python train.py --n_layer=13 --d_model=384 --n_head=6 --n_kv_head=6 --head_dim=64 --d_mlp=1024 --vocab_size=2048 --activation="swiglu" --norm="rmsnorm" --norm_place="pre" --norm_eps=1e-06 --positions="rope" --rope_base=4770.0 --rope_fraction=0.25 --qk_norm=false --attn_scale=0.125 --bias="none" --tie_embeddings=false --parallel_block=false --init="trunc" --init_std_qkv=0.0282 --init_std_o=0.0 --init_std_up=0.0282 --init_std_down=0.0 --optimizer="cautious_adamw" --lr=0.000838 --beta1=0.95 --beta2=0.98 --weight_decay=0.11 --lr_head=0.00438 --grad_clip=1.0 --warmup_steps=225 --schedule="wsd" --decay_fraction=1.0 --decay_shape="linear" --final_lr_fraction=0.1 --batch_tokens=65536 --seq_len=1024 --doc_mask=true --train_tokens=579600000 --steps=8844 --dataset="wikipedia_en"
Each number is 500 + 25 x the weight over its row's rms, rounded and kept within 0 to 999. Layers, rows and columns count from 0. Numbers have three digits each. The size before them is the row's rms in percent of the matrix's.

# v: layer 9 attention value, 384x384, rms 0.0534, rows 9-44, columns 192-383
# o: layer 9 attention output (transposed), 384x384, rms 0.0495, rows 9-44, columns 192-383
v9 086:528504481512469516506456499513473480522457518499496462465458498570482509472497501507509466490519504503506493501470507499501472514528482434516524500493511505486472545448520479515510519515537517497437535508488471528486486515507491502528486473453481501484489522512532525492525513489472492501528531476514495466506518546474497514497467488507454548464485488499508514499546523523553510502526452474511493491500498483483532499492517537479446518491494502472496528501515523454483503517518482516478466480521505517514481488476509525519542496490525499495500515519507567497499474506495587468
o9 089:467474473486465522523448484465476466478516538535546484492471479458514555482514552498513518495501488517497473499539505515478496489502466494501479506495494498515454451475509527529478487501518505488489502486496466444484516486530534529474493482551509495472505496510508493538522488493482480482479510473478516509464525522508472475474486521522490500515471501433515538538465494503512500458518510471484513500468549499506489490510501460532482531533487505499468485503486503503519480482531491571506509537511489490485538506527452496495507532506509549508508537517470446497510477481503502519
v10 097:498460497489525520485520523535531484543512478488480476501489482488522512453499492494486542491536486487485531507541492517513510434542487518510513496522441507490496506522495481503497488487488492508511473519460488491486493507515507522493508522511549498509540504549550496510489475487503496509447491510511483480514493452500484513543536501466508533458548472523489519530488487480459592501493517546514498486499488481489471556466443466529514497496521507509498479495496507488497488508521508542498507537507539497533517548516513511542486502522568486486501479520511508499538511497501425493
o10 100:490508542463487510535524510551518491475454454490478502492562504490500475481488505477512540497467544540496497517526487509548503467506540493477503519506504517511483466503515472492519531477513520503516512507520506465509532534517515484506486509524524553501502505542547525484484470506496460486478499511493545463485493528498456536521499495498486544505513483533501485501550502507511520507514480477487459463515460491521481506465538486463460489493474496465550479481559517519503476470468486509471487494519491486468504526442495530492484506502529468508513509479500497482468484517471498479
v11 083:480514472511481546522472482494484509518485504541502495475492524501518522493510555510493514495502498515506490497499490500492496473502500498515533517517447533530494537519516453500523550511498522505502479545490524521459522510537521500502477510479466506488494495486564464514462508499494501519462522516490494475490484486503513492571504483511493511489509471475470527498467528520515440514525523532491514511471471468507510488476495499561484547496538492496474530487492451475546508526503482501512507508540454502501498474501477504519517488500512516483452483514526520486471477510505481501
o11 083:503527516516525461518452502544493477513458484494501554529511489515535508465539516478489513513532516470517458483535526498532480487515481514463526487519498515531476500493531499491471517495524539527544511488489504549503508480465558489495499521510510524517476467495502505501482506483490494484469529545455475512482494481538519486534452530506505522471487484490463516472499494517512522464490452529501484535538525437514488499500492500541490510488526539493522480534470477481489494534557509499495541449504511481475481536454540485496530468486481492497511462472509469512501502493536511488
v12 089:512479500454521509481480567499465467481498500472494500496546437495544507478490507539516485529508521509503548478530478487496522442532485480525463535493469522497490513514521526490511485481501509474515510461466491476494492498491476489504510517484543488501527482525503504542503445516513447512533486514517480498513506458499532479545492509501515492520483473497467557474491489525486539556483500501501510470527520501448517476445492515482508501476529514503548480519461487516525471487489524522523526537480498519478514532536475489492495488541545482481515480463517507470526502515490480487
o12 088:449545516468495482525546562481504505536484471510504504523495514490519481509484530532516474520463528548478486520562499490510541467532520503517511511480497559497487492545483487501518527526496539495509501472495498499534513533495497474504484503503461508486494549508515521477511449484497455504490455462494518494485485523468504508477533477521485484523499471512494497518511467523527490524551484486491520489486468513524498475472521492475454515471490499435518512491547495514506498512488550509478496500475447512515514482509495488456452520480477487539467498504521492473497507522501488512
v13 075:470520496528453496522493457495486529498471471505471486520525523522514462494496498486480480471470534512496477532491519491495507507475505500489496505514511541522515469567447486463529524534501485515508465497509506508483528453519487495482530552537465512497489511468479489534527504499483506538510494519476478505497485523542497517517448527513517512504506483449524513529490532532488495494524531503476508555517533438529519507515520484534506490481503509469502531508518458545510514471541496505514491486517481458485472511487469474522467513482499490547521479527534451537524502503525493497
o13 068:527542491542472461488493475561512511469496517500468551508534507487486535477531505462483518545516520497514536476470480467501480468480520530495498511468496478536506492512506487504516497464508488530537446478519531469486524471507496495509496524468494515493474470487503512524501498477546476496530477492491510508499474440500503500533492533476507501466493490507491460464480486506510507515490524503493493530558498485545476514550469517535538502510557520526538454575492515513522516471497527476479478447485542504486467545495540463476514493504502514463523463486471500534526506479504515541
v14 091:495482516492493484499457515507494498510530478512507534547539493472508490509513498488548490487453588478502499485468486441541530474533517478521490501491501533462508481476512524517505511521482498524534470507505511497557510498475499494518532526497529508488534512509518519500457486492480490474482459541520487429476484477475532494506493466481531510515513494473502487504502528516505485504528495499504478436517520500537519490477503516527542526458490483528531498535443526494516538486504506480477544511512498472477512510541486517494490500541468486513482482457499475480484540503435435556
o14 095:498508488543533494528541493491515516533556508524480526526483467531489480517506522516507483497483518493489493535484499482512497493514505501492502454493491531507517533555514496480501489526491500531499497485459519546545500519491463479481492524476524493510495545502485491488481503526516487454509471463503522468480521513492549508522502499478503476500526478527495502487472537497515479492506535545504490441536484493481526414471486544524529508497462462485497504564499478508480509481498527489459501484491477508522492524491468448555499500508515489502504494495483535495492479541507472484
v15 093:495478523460481506492511474484496494513478485520465518557548512518531507540538471490534512465479504502463469480503455537442507458475516504488444518533499466544488480492483510502502455529481472514551504465463486496483505524495533478526466521469510470534533537505490542506496470525492509491489455572503527485491535513514470473475514510501474475473490473488532501487499477489424513492491488530475493441483567513509492504516499454489514475476522494533515525496508517500463516494518493505506518493498515489520486511522514504518478512506490487534539531503506478515481516500482497516
o15 091:496479527508500495463511493509487499462532491503456511487516494517516481500512511543512486472470531512488527524493508515498532500498507530533516504530520509492517513507499473467513481532517522447539462488515532462472479521526465528509500527539497511498455514533521522486498501569535512461493435449518533475536505507520517528505518496512493482477535496514521510507496477475511466472485524522491539465502456503524494535520487561501553510464488510493534460506497509492519537487474512471499484497500509502509459537502498466504455516528477484513481503473519517491483495498468495517
v16 080:535465491480495471491501504472498513502467496517505469457538503470534522479530514488475480496431538486500545417489503511478517478491500512479477528513523493513506504521459484487483466522471493530516522493495492519500461485471478512498555486489568470506535491541480505510491533516519529485507476507497513491488507465518530515490521514531504455473496500536490541486446486492417511526532520507532516509496518448471492481524513481496521473500478496515510506539542541524492484519470530490506525483509503503451483509494499473476505489502508491490496528534504486509473489507484512535
o16 080:490532476507519497508474500479466479512514515490490485499491538492491489506509488534451485474469497494509516557481490466502513513505524467568508524522483491499514475498506480492544533542480463498499448483561472464546503503496459508565474516467512491506474554507548505491529460566472577469489436517483510544539474508529494519499517527477515465497497516501516473518478490507521500543467475485514497496518490498453523548500537543506484496493516508522513508483480512494500513467489509507518495497512475541470503477495485489488492481491490482531479531485473523520545518495462511506
v17 076:536466514499520521512493445478506518542498496507510484496486491528531454489519508482539466478523481485464477497461491499495540485437510467527478542513496510524508505573455455507465489483526489460512500491497472500486520529487463474492548464458459501563530535490489524485514546500528497510495430516491473479485517506533527504500518516514510529471539537501529510542490509488458510527471514497471483471481505448502467480492496534480532479478520487447517457476492510490460490514500481505503488537502506498527504495503505480537437479537495499502515485509501530509508533537490487526
o17 074:520486474502464500506512479483495511483527494486490539520500506496434476484484531500480527499483484496511491528492525487514462481477557504525501490512490534498476509507492496468481509457527483507515467536536484449525538468529468491509495528519498492505458488496520529502451489492519521506470442452526519492517459488479489530568472532508487488496530456510528482566502506525516462497474494523466470440511483492476515481523482496491549470483527518489537517518471520521507507486470480532465500498476518541515478510450482442481493511500494514460463479457490525510571503478484487522
v18 091:525499494525495478553476486489536497482480475494490511493497456450461527474520519504499520477510506473483527502493514426557545459496507509483502508533494481474495474525497471497438496488484526506465498520541523480548486519517504485515567499482498504504535492520502481513562497512486508493458478487486486545497502472508520520473455478502445516495531512504549495505461504511469498510545509502513475504510513498480465526500517511497475499466477500513484465471519534514510484538523518568490546475511513507470486556467521534467556508481530517423472505477529531502491484489520505519
o18 092:484502505496493530550539481470480496526493503527484504494477476519479522550479471472499492471504479440496484486493515481466518535531487481542473523524489489507522462518495487548520535521452457488494530491501489506504497479477492448476497504448530537493508507529570456539484534537491518514508483508494499502522500520490529483489478509436496568501533474476497496503482548524505486489524468495482482492499485518476525491459522486511486462538491535483494502500518509514458466493520485551463485453512509503557460526473486490532498506481560531479551486449474518547530461493471516462
v19 075:480483500467483511493519505495460486499462509475501474476546491521522520519507486494510567487445517498476510484507480515477506445442482500494505524481519503507537503487489524488494459537484478544513512524480512492520484439495476499539490483541530472510471489510520505525542424515535503499513493520523508483483476479490480488495473478501503476517491487526545450445452500501425474543531503521490497504493517529528508520476503486495500514485489479508549463517502494518527529523493497506493532502513525496473520557524486480446453465514472493505511518458509507466501525493490489539
o19 077:470526497489547487513511499481480492512555523502491505482517571492482503509471483511517467486489531487517530491480457495497530507479483512539491486493493526483511479478497514477513503524461466485476484431506515461504496507476517487529464500483507488499477539489544515515572509487511509459518447495499514498498513479529537566497542481478524491468479505539516473515489507484498511558544482490477526505518467504512501560509487525492493509496504509501470525518488504492517542483479529507484482542533448522510511475490541476482501478479465503493525486503532518502502519542467477514
v20 082:490551536511505505529503557494479506534487514511526528483506451483477523512507513474482515469516479488566571540523527518479466504549476524448504463484477513483508502460521552522507532522520477504489503520492478518527505466508457460498538488486537487465537483498504471535472515474473486520502481525499483482495465519474491483492529501465507466522483503469479457492450496487519468505559551495524500497516472521508523481474493490507521470455436489479526481541502521481548501532484493478513499513495515526523494498478530509517526521469480498535485497485497466556523524536482526518
o20 083:524498477531522442557535528502496459500514533529491524533446464476514472509524514556495505507525524504437495497530479546491505457502459511502502459492474502485512454517510534503536498547522529485483502493470491516520534515501490465493515498476492500524512472508495506509503491513433483480511525494504486512505509475468519504483539483478491509501506532475477474467530503492485537467541532486525526481503509514532533509470496490514501519496497508513464517489493503493519495500535475479501516501494456475481543458546491497525576512514490524505518506472517536468478510553528514482
v21 091:520456512474479500483473485469488453498515464505540522484519523473487479505524464535491519486534500507437555468473488492464516455540472478518488526496501477512497480460483489509488529502452484484500495512463503495527489502497500518545519532544499495498516516541502519521504456493509500516503519491490523488481474518486549497519542496500473514472546512507522485513537514531511474486499447505507469444493503561430513463538479483536468465488538474507522478472517558492523535516504521523499515499485541480519489516502504489440505483435467493433499513468500541473516515495503505529
o21 094:484501489506547483489499504506497491532581501563507471522438472503489490521477501533486509491538521487481478540497498517466519552499459506539465525510502503488537532569484511511515497522474483505492495494471491486470492504514498476476495517512502544496486547564496491491493508499524520500502491481469528485473512524492546524501503507497468553502541498474516539520502454488495503543513473496476516511510515460490488458473549502532508541459528524504553518450505464496498470495530523509483486540476471482501479527484468489523492489461502496531493506461551523503447485457487501443
v22 104:543503500487510476505495500495466514483520487495499516496485531519465526513468504502509493502509492520501481507482503544520545545489476542459464524496514514489508483511501521506489511527507468491491483484519488498525497470462512520519519476480513497512477475538461511499496521471481497453509554487507488506486537460493477509503496480504490484472496568481501505497485492523456489479508469483527476521469480476526476531495539520485527464530432483502460523481538489465518514486486492456488457465506525483497504488526508530524477470497478490502500485514492458533501477479470549539
o22 110:503456489523501477495461503475493511455516514477534496441455469523466487492463498522470504451493466496485535480484474498491479540484488498495467486504464488501485536459554502522478474510503489506450447496479450521542498529472517524522528501514523461490486502492502514507502457537504513483471506481501495513524516493523487527469490506503520505482500557510518505575491528528485506480450472475495509479436550517469512500526500507508520516500477501534449500457502505467500510496480482517550486507476528524515503498502494501526511480532504523491491534521472495501505492526500499459
v23 094:473498506493474502517490503457527525520541502498489470531472504518529511489530511527493527484489494484506551510488478467484491438490492510537512497488491499557510496527478484476511504533507513491491533489516508506465516521512478507526504463557489528506507500497524480510535488496486487511502499548445500563489476497549506465515494563501525516502560477503509486518495487509499501522493504514472482498443483498464483460495468511556445494507558497485495501431508503506500490504534503502498525479501500496497525538499512486475462463494511540479459480493530490496515489481524478494
o23 092:462564553520520473499504511516498517502529498519489487546503498524510471486484503529490516535537496484463524474494486500524500521523515492506492535495516500478470520532455466519502519477524481491491540497498505489513529491487526513508492495492478536474512488462544500487491531492531507515522497522484517484446479478508540550505513529504482537512537497497515511481527530517526507505505476463480520542522496443509487509516514488522467512499544555509538486517484557511476467484518530523470540467472460479515499541461591493492530459448489522511502471474528537527481523508507517468
v24 091:470505512493519468520493535530519494522525476498502480538473442531489483494489517496495503478525486502497549562510492466505507528537532507530539486536472515533513491457534520513502485469520489500537505527508505495479508492540489468534503504473481503474521527462517518500468452483515464503510510518563505494501470556495526488515523471460511486499461454526517469469480485531519540483487490495507496503494476543532491458518486498539471464515561523475546525504557509506521542501506528489501536478497468513491476528516479545481510503530537527520505489452522546490507524510509425475
o24 098:550503514507561503479514479490512472533495458539516501543496470471533467464525531520522504500478526520469480491535500532506491483487485507508496511515492523473499501522541517512508464489487518518485525509486471536481501514494543523453511472481461518490550512489488508476473523486485438495525524446487485475480523537501516461481482493462503509520481474478516513463549474517467544472520545464489530505505468491550491482515522470478467535482507537493554512511517475517498485481496507455485529486488436455463514489474533547486455516481506447516520487474490542534499517525511529475
v25 085:451507493483497549513526494521561486467515528476495533463461518514485527498504475505492489473461485486509516529467459476507491460512462463474526512499520537557532493523444468504499489514514464553469540500508449490454501489521464507514501460517478509534502510510537510502530520473532518485502495467490512507515527450470508465491497468501527500474504493561510502466484517516446513520453486489502505533474519540494512484509456474489495517520521495462527477510553490483480544513460488503532498510519516515438526524496498512494523504481521505452456540515498519477490491471546542487
o25 091:500489491491483543463468530480477491488513509500451511478540544447455496520489431464503502521481503466525481443504482512481495523505474488501493542523499540485512467479472478524506521515519506497511500510525474470481505456439559540502449457495460514527511478487535525507536511500491492491475505520465507478499435515465469535480495516515532526480487487530544530485519514470485521524481450455502471496483510501467486542452494476501501491485525513465467486509467464507514506483503496507491497513553505496486541514456490503502544520504501480497455543469504492511537466488484488514
v26 077:495518473518540477514490515466512476493515543480488467530504468508466524484468518499523497526468460481491546496514483476507449479547496488477473448493536467501506513457535543471502568473509529505531502516459496481487463463474490516487533464503527495498497518465496480480443528466496464534533535479505488489457542512479514513495527490528533517576486456495495475497493507518527515514520479447521506528494448540476498459486495518469470481474527511498516491530485487504500466522438515501460490552460464508481504473502523454478530497527463466505463507493477495515532498517523517491
o26 071:484486476478502478529535508430490486524509519484522465539496516473537474527500512542521478512494490536542489505539512510480500493484516531463507491473508532499439498511494534489492528550503529496447520492518517489499478516473508518449443489483465462479521484492493467494512520468462492532501498487494476522479473540447511482470514481500522452534471509487500474497506465470485494513548496441521528516466476528470515492490484511519477517498520468479438545496468524535483499498520505524482508503504452506487546446543500496502486504489498488498477528533512526510533546554508496489
v27 091:479509526469528523496500488496542499533541489510516474588509583514470478519533505501494512443516487515443477505487518492501517512462489528502506510485500532486522499501467474492471513476485504515487501474508474499513526543449514511486489453536438503552504496493484536497536514497497494483476474523498459499504521497498481494462513531530508492511548501482501545509521536498448516524511483518470477494458507445483492483534498508500548482530510477512456491474510494459477488472501489506483553486498520540528516501497526484472431466496451503473503529470497529526506472492525466517
o27 102:514480513527510529471498484527506522507564528482450521563476534552456494529508515526468498469557501507462491509474482543489517512478482545507481488508536499441487528528430498519483527470506479483518488498491497470502527515460483519482487532579534461505492500479513562522492518495549511479482491466487539535519476505525505563518512547520515509506513515513512489510503510513506482504467466544504487474478500491437468489542523508504528480499513502515524501509498527489513510519462475501476510531467535536480485492484477492519517497499483497477546497439500512511506537506493500485
v28 085:480513497475473517500525504459465486516479512502487501488502484521490531452506500489537540496494522520502451494509521507507538469470489435509477522493489525483471514472486491523550505522523462509471476485453507473473525499493498504544484506489487504528468486508528511501550498446535517535503506493519495467536551508484457490552565494508514524490529470487524518479475502525464469528575492479517513594464516504468504457479499503484485510506524499461513517488493476536530548508521514531534501518485475511484475501507453499515520474502483492510514470515548486477482533433517495526
o28 086:490509509476473483492467520492460491502524519519527512500505496512528496499472509505579502513477529529493490448507461503517493513480454504489522470492488551486448468489500515506479537514514488518512442469466499482483505510500558519544492533514484538481485517501514531519536479494532453490468504499465513512482496479540485495522502503517443520467514509485502498530495496517517514526520463447421524501477493462497507518476499458518509488503504497499517488455460484524547513533495511548518513478551479498474498509459503474507466473506466530478525465467540491501509548470514507536
v29 086:503514498473479501528518490482514475517503426502492540457501473510499523563512489481509467535556499511512511511517483502481483446519511510466514494527452522498500522495523498516533473488546514512485495559457478488454523471529513475505513435454492502425535530522492491484506452533505496524490496516539487508511477488462523490537493479484492520543548451512475487462538496483516533488480505504538484469506504530522502527535476481477500482482511504504527523483523521463545546515491523516505493506505501511536464516486532564546559492526534471500515476525483478525514474489518445455
o29 088:547466520532523495496465488552524471445440474496463478507510446488471515504513477482525542477478546530493451481532492556528481512507464523490497518531521502546510486514527486512522486502485545512518491513487490487497494516514539492469514451509494541499498520517489491481462466500519489481465513481487489489509519501468490478500487448463509511489467517508477501512515534493506531473525526515536494474555511505522486526470504474459513533497465527490495507509502463525500475488467488477509455487509532492482510574495473507535572523529508489502502494524493477474485485532553511486
v30 084:493529513493486471533525506565532496500540499518533470547531529470481490498516467494512550513522504510503532487486550480506506485474534506483532461481494494526485480479512507519512458509469504538539500494509535476492508472478480489509473502487518501493505473493518496517460513477508503496498488487486483515485438494466509502497534528480498498480475504524484471478504492486524530507503516502499497510518479524536536503519525506509483475483467502498512462522511472489482558526512500456541520509477565502481500523497524484484531475509439493532548495485459514477492521473495464532
o30 080:540541473486554538515519491524494479546477520506495483486490524490506503517492477472471493503527467517500519533472458483519471531474514508517499490502501518503552535493516510529545511495491487488529493493524484532499464473505479499481517524481539497534499501500454471441496528506467522497521537516530502507492533485492499507453535511477507507509502514504501501455492477490491542527476524513525469527510472505508528481498553513454496493475472485463514506493493437533495510539514478441503511530555485483486501459497496564525515518475511474486531528482482538507450571508512502496
v31 091:490493517501504499494551488503492521482499554497468479496436500497507528520509520541495507491497520482485452489513519525497449526460456492507547464450492513493484499527461469513505484496501502521474562491480501472493535554498519506486420452503508503520473489549537510447506473496508502474487499500534497503517538485500450523483475508488473461467477491537507533506431513503506510520589516533475516516468473487518488496500467498474504544568483492524531542503477479510483441520496484545496542503505521513549506479499517445515505489503540506480486480511518508489483506534524508541
o31 095:474470531477474516539467535517471469496458480473501481518485517523509508505538519507516509496545524512513507505532508485512536508509527451483491474510524496437490498398452477478492484519521510493502521514507500520489462500460523503545514526508505524523514514458504511492565467490471527488477496522471463537536490506573517514530472531530494513490529506520516478511513521473568534467527467500495461538477535486489505557504487483502491465529503565508519496491448490499512482511512517516548539513523539513505496484501502521490495488492466525504494484470549455485491497485522493514
v32 086:497499517506534478503549531451507542514545510491498544570499519515480475531509510523496517514509461478474557544517503457485522524500470531490463460472466485442486490503513530497457507513514504554514476482506476486516476486449502518492507455553524472534492486511527514476481493472505505478486512513528474476473492501487470467543534518501528527518505501535469459542432493495482460529512540486496468510495470481464466526511500502503522456518503494496488499505519495488522477503510493472527570483483505494517484451494521498486479481525499506493490485498488465491492521499481503535
o32 091:517488504556490507537506480505494479543497502507499515563428501540521426505462502555488542525509488513496512476525485516548501514502521507515515476454492490473485503544471478505519499474536549489470493524509453522543510529470545528480496491502496467538509511470530540419462508496499493497529557550494478507517514506513501545489498516495515533513533537531525496494526496513494518484522497471504491514482459475476541500517531489496500512518502519508521518471473501476450542514504467471480514516478497493503517469500516521502532506509508495488476509469518555493472514549495470494
v33 088:469511484523500484515516524488442507501464520488482524467518478515541488477459489505532508508530525483493492518472469499476520478470469474504496518477540524497507469460454504530437488512556471504521490473527501516518493485508521433498584515487516498510507513541480522462511488512511517485531468457519490436498496465503546484451494484512505535493454534519519451475537465471462522496468512490501489545510464524531510508456494514494468452486465492458485517531543505534533520534508512501494513506483481498505472494477482518506517510486483469516528498482494470514501555494464484514
o33 087:494513492474497483515504506460488487494532516517505473475508514468476475450454535504538538525441524499502530484464484537517508485490475473517455454501460521507457446483551532484488484482498487545491465512528527465488529513508523498506516511447470481516496513503508477522513507485485529527531445456523538501502493465458451466517484487495500474501499502503511467533530502510485498558507518464458498499514476551519524495533508499498521479520469486501535527515469513525534518516472519523521454538491509520479491494518468466521470471486465521480505484491500514476536492501494490503
v34 094:514448500526467505465520458468459519524491494501483465430497538487534490533511462525486462514472493483472493503501483517450455468439517476517517507502512479561480519497510472511477486486511542513482542509476548492442497506510504535483438491524517468495511525494525516503522455555485492511490473545471522500499510440517527519489486530522513477504510473503518542497491497492508525483496509516477508514478536529515524484523485487547462501506529521490566521488509509526462518530500510516523481506504509443551530498484497445478504474479537474473513527473512507463485507480524474482
o34 097:461470532495520499462501496551480495479500479494467504480537545503525529494492483523475517509520529485517511513483530501522497488489493463577529527509529501502525519529454518469496456528480479514506527540512474480486487501517507478501530505510500519538458502506497499494509486514525512512511486530479459446527516503537536485532529495502475539495486505492513479488509481426499493504502514527502503547538519504479504532523474500505500487463535538519532494493470471532521514519511516476492496497523497489486469542494552504499479458415463505488459479529535474483504513459482474495
v35 075:522497529475532529517521551544507447497500522473530464439503507482516498481507482470527511499492516487467518469497482477503483510587514473481512455510551500500498510503531468539508494449508469550464525557492508504493444527484486514507519480452507493531544566504482516457474545471507491529454485481537513494502491510477526512517537485464532522496515513545474517520483456499528504521534514469500510462507486514479503503502522538463484478460489517508515482533488519516486508515446522475497504505498554540482486525476498506498529485508527464497500499499486508493486491449477526518
o35 078:559454521503497534519524510470490494511488491473499496468500531474495502566491521504495497498483518524507485524536534501449487490513529477548507524492496528512497486506495533496493507559472515461496510534504488528506521515490535522518494474485463512484529508519510484493514452515445481516465506503504515509510487553515480498493498516483482484482453496527490507489491474502514488517526500493509508478470515507472525506464555530514469505509484477491482534447469487534496519507497477524477496537508481520463537465436448496529485498513517514506478537491457517473513506465511508502
v36 082:515495494515540486500485514541492507516519513490507472449491568558489500496477493487495510447539431506490552504498530505513473465477487515483502532479473545491522498510516501478466517453499550515515554569505488505507496409471524504495508452466507508533502500536493499460469518463496521490533506489492449504476486480516482510457463526484503518524495523530509479491530491490503493534469514493489468571456482449532520563512513512492464521501508483494490504494487466456454480494471511442474545480504475521547512503517494498501496453496448478475500513492481494497484491503519478511
o36 083:512471513468478528540454484497517527513518521462473480523528533502483496441494528483479510459519474528515513535521524528508450533479494512495487476495491506493484507465521512500454525482504512525480489501486480490506497515467548505448506546524522424523517475481487522560506506454510524498495486525491501497510528528494491513485480534499496512526476538499466469512499473529495539533490472538475446582505523526492502519533534502476481503499482507512507531523493516511526513505495457516499491562521523547519521466502450526512556492478495492455515498500462471474526519522509473471
v37 089:479539498469473522490521505532453492495541518500522462476525530496521460484494511480494561467490504484489559543491498450487498498468486484495490504487496525500517472515475490499498532497512486575489487575506502473544492465479501532537523480510509522579536488476511487503519506465494490503461483509509466507486511500515558481466522512535519502519522522532497464502547478521455502546441496461514505527479497501522526535485480505526481485477512506454523469469474520501513498527506507483462474500482480518490549526490497481481510491500478494460477511450513489471500497467500512496
o37 093:501528477508491507502504503498508523481520546487483492515530518498495454509468527529478478491498492488491509507497511518497456484467466497555497520508452497490457481530536545503471505510494510509488484526496531492464549502477557496485424504509512497485495496471517500522495530509496517482521494479502540520463481535492494529482494530505495500504473505522513495494493466515455490540510533462479496557489479515451500498513508542522467451483513456477496511488487552553530491458522478507448485537561487493485523487473502503500525456434530530461524523474493508519515480493514510466
v38 081:509477498532487447482465501544532503496528501518484504524557447466462524512517502498414501515467579508510523459522494475564508486496467477456558516519456500544519497491456520489534492518482495509465488499498540498512507508524511490519526501550522486502507481464505473535516500520507499512489466520499508511480456484490508490528497540520500514401545508530481507477524507512498523464532541493487504484467487495534461524512493504544503506516525523477533464487525481519494438455493531544480510466478489527494508501508491495488500509505509528504467508467485527474523488530529430516
o38 086:479548502482528494491541511509512510507471478534513453533521498528504491474515489438468481524525528503518495475473504516486482527509486475507472505543509485485509517499485492523486484553484491517485528470509482520501482515443470462477485491483512496512501545449504475510513521520466538448495453499503540505474491526530518509545505515513524529526492499513491514487516543525503525496472497499504482468499483504502474521494539513492447494507526513485513504497541524507497443462501532492485496478522517522493469496489522530503538513488523456514499494511477556507459493487528507436
v39 081:478518497509482531462476474499533486481503494516503506544503525526493516508502467480505477452476491490487479546470497451479532488536489494523518496476514500529503490507483526478541494520454559478503493435520510501506501529496513522500486510588456498482475464428512508516560462508501492499545456499470468499505498515470496497453449525536521518500529512483502502490527527506494498459491481493471492538500542498536487485536488513495459518525503514495492528452500479486506511450528492564488507490500476506491533521470509528427501528507493534499491476493522498481546554509521469520
o39 075:466512524504477492499492509529506512487548497557490501526480487511478505487461484494532498496524486483514516419468477518522516514507487525483477512496543472482500529542462486518513464489521458519502514477453532496488493474512518499463479529468484546510524490498500498502499562460571476458507500491480499437456504490470532509499504456486507548505491470508520515483522561485499490518510498470480518506493510513529473464523499475507471519495530517511501466535505522516464489500467540494477505489451507519497462509499546479519531491499485508489490437519521517526480510483498499511
v40 076:461501515543509474495568467479533500508527506483502533516489514526521498477505477495522502522475509472490472537519487520439493526476530509512498559491538488497481508490465454491484456479516497462511493484537472527499539534496471487474541488508513488486476576522494500473464497529479547464540484500468483488508473523546451519509532505504481508516475513536505478506530488496460504484473510498478512475503456490489498489492505498487551492515484492518478536498492537524481490491513496501495451452477520536522498527483465476484450490495511477484532522493501490529543521499462496511
o40 086:467508529530504471481483469495513534513546510500527455476452512488516441467534512503504494489466500517465529552466464536482500525482499503521505526523488437458502522465455495507480475430502464512483492536494501500468532472542473486515528516495488498552554533490465512477469549516511538557530473493526502512487506460510487469504543471505505462492496535518502494491514492460504476512497481552515508488505491503489488522539513499478541494548458496536514499474445522498511506510493413491496524512460508441509513504510531522492513540502465508492509529502531513525494493521507515503
v41 092:505492477529510483451488489496496508515550515484511505512505554556463498495516522479451507464466547505483524451469526490515477478484515477489531519485519477540470552516520491490512528507461502483466495454508503527541511561479518520467509505560491499521470532482526500518526473475478511505531503515452497518505466534519488473475474486481518490507517469512505510548492534482527472521504467525454456487478483462442452482523517519542472511546481488518462518483485474496487515470499487511462560494500471489532540509500526501465448496462508512493519512517532496445500520464499472508
o41 093:461521535488499463483518516520515531529558505555512507536483498526488503464496502513501503523531499491510536486488462486500486523541481509452506486478523476439471545518457432484485528451492482482496521504477511495495510514477508508510506495506524501517511521463499542539470535497518503502519552543485517493493482522526524482534531511534519472517504495488465521488531525497502515507472450530498494529514527465517506482495507509513466513490544544507540467486508505464481529513501481493484510512468505494543508487466534509530544459491476483515528480522516525466492520479473480502
v42 084:504466461506502500422506502506477493533477514496505534483481508510487497458491472548510530454483534502498465450510521518507536513461516495490526534455514505469503516503426482499471501522486480550472499435483476526519505484513484487475529483497503500492501467476501526480528480466514539495538545495496509457500497492520480515519475508481481498565511536512516499483453473501424501477557479503484474548488459486510477503506475473510508475499483474440493544476507512521501502491479471501492511487504512459488470530506486529460462473512514483493509525508506488491487550501470488541
o42 088:499498506463489502490462493512496497517518528525503527457507545511480492459497536506492519502502478486540532481472475462492490498458490479511529495525456478481484514483484484485516509449475419520473460498509492488522512487471509492561509490457531502496492533497502566530482475493513528535502470559490492486556511466531476507501515504488500505461513521506481498516501485502514548516480411512460474503509511476485501526506481475500513495518504531511545515511450502507524502545482475544515488507456513538492515494451504482529482483503464487491502503506518511540539518468472470518
v43 090:496449524534488514507493510517503492488508500491516559463532468545491522484485539509585498478486530486524498479508502501493492502507522473495506548502556508512491529529480518490458482501508496517505553533480511478496523485476493486489499519470504509549522555480487498530480522475506500489524507497515483498515535541477513488479534463444492485524444499536535477481511468492464458497516433484463498474517502495519501492481510494472490531507474504473536515533442506494468493519463475480457486521501486491468510535492506457496520431503492483509486519492493496480456554479454519531
o43 095:508463492493522509480491523476470541514516513492506498497531494514493517507491547501531435490477476509521501497506507457487463500497488512494527515495486548481495513473507500478461490501494479448478489519513480510484481507493502503514458507461437476514518511525444529472508490523444506544503496501509475498495491500476515471524499491538508458485537508535480497510474457482503487496504450541486476493474491481525575527491468537489532491504491502482466519532466502477528509509489428491510499529511456495544554510482480497527481513527469501494495510496530512485509496500483453565
v44 077:517492475491477515486502509462476462498502480509475518519482530489515526552464524502525492512503569533493488490495461532514486484477510505491521514483489529491479490419537509543513494493527496481471449520475495494490484551504525511509513462491507490443491474527483509456460461531490505493488513554546493473502490479489531498518545451527460497540470511508529500475525464511504521513520515467480536504510471548543507544456485497489501457468479513498517538489473477543553527500499480510496492474483458534471531493532530476532469505521505476490521512493485491504513499544466488531
o44 078:478468532510536488497523510485536505476489509524501516487475495493512497464503516542520507507479506502517463489502494484509487492493463495506463489543479515488488551486536498511520487514473578516503489481485523522536488512469497482466522459515510492487508517506473488467468511545457463481493460468523507477496500502525511460467497425487529496486470530532475477498509510482431506472522495514520467472492504504495478490525487526520526538503443482471499525472465492495539474521486479470489452508477491483459498527506507502512507513509496539493504537517505471493453491571532507464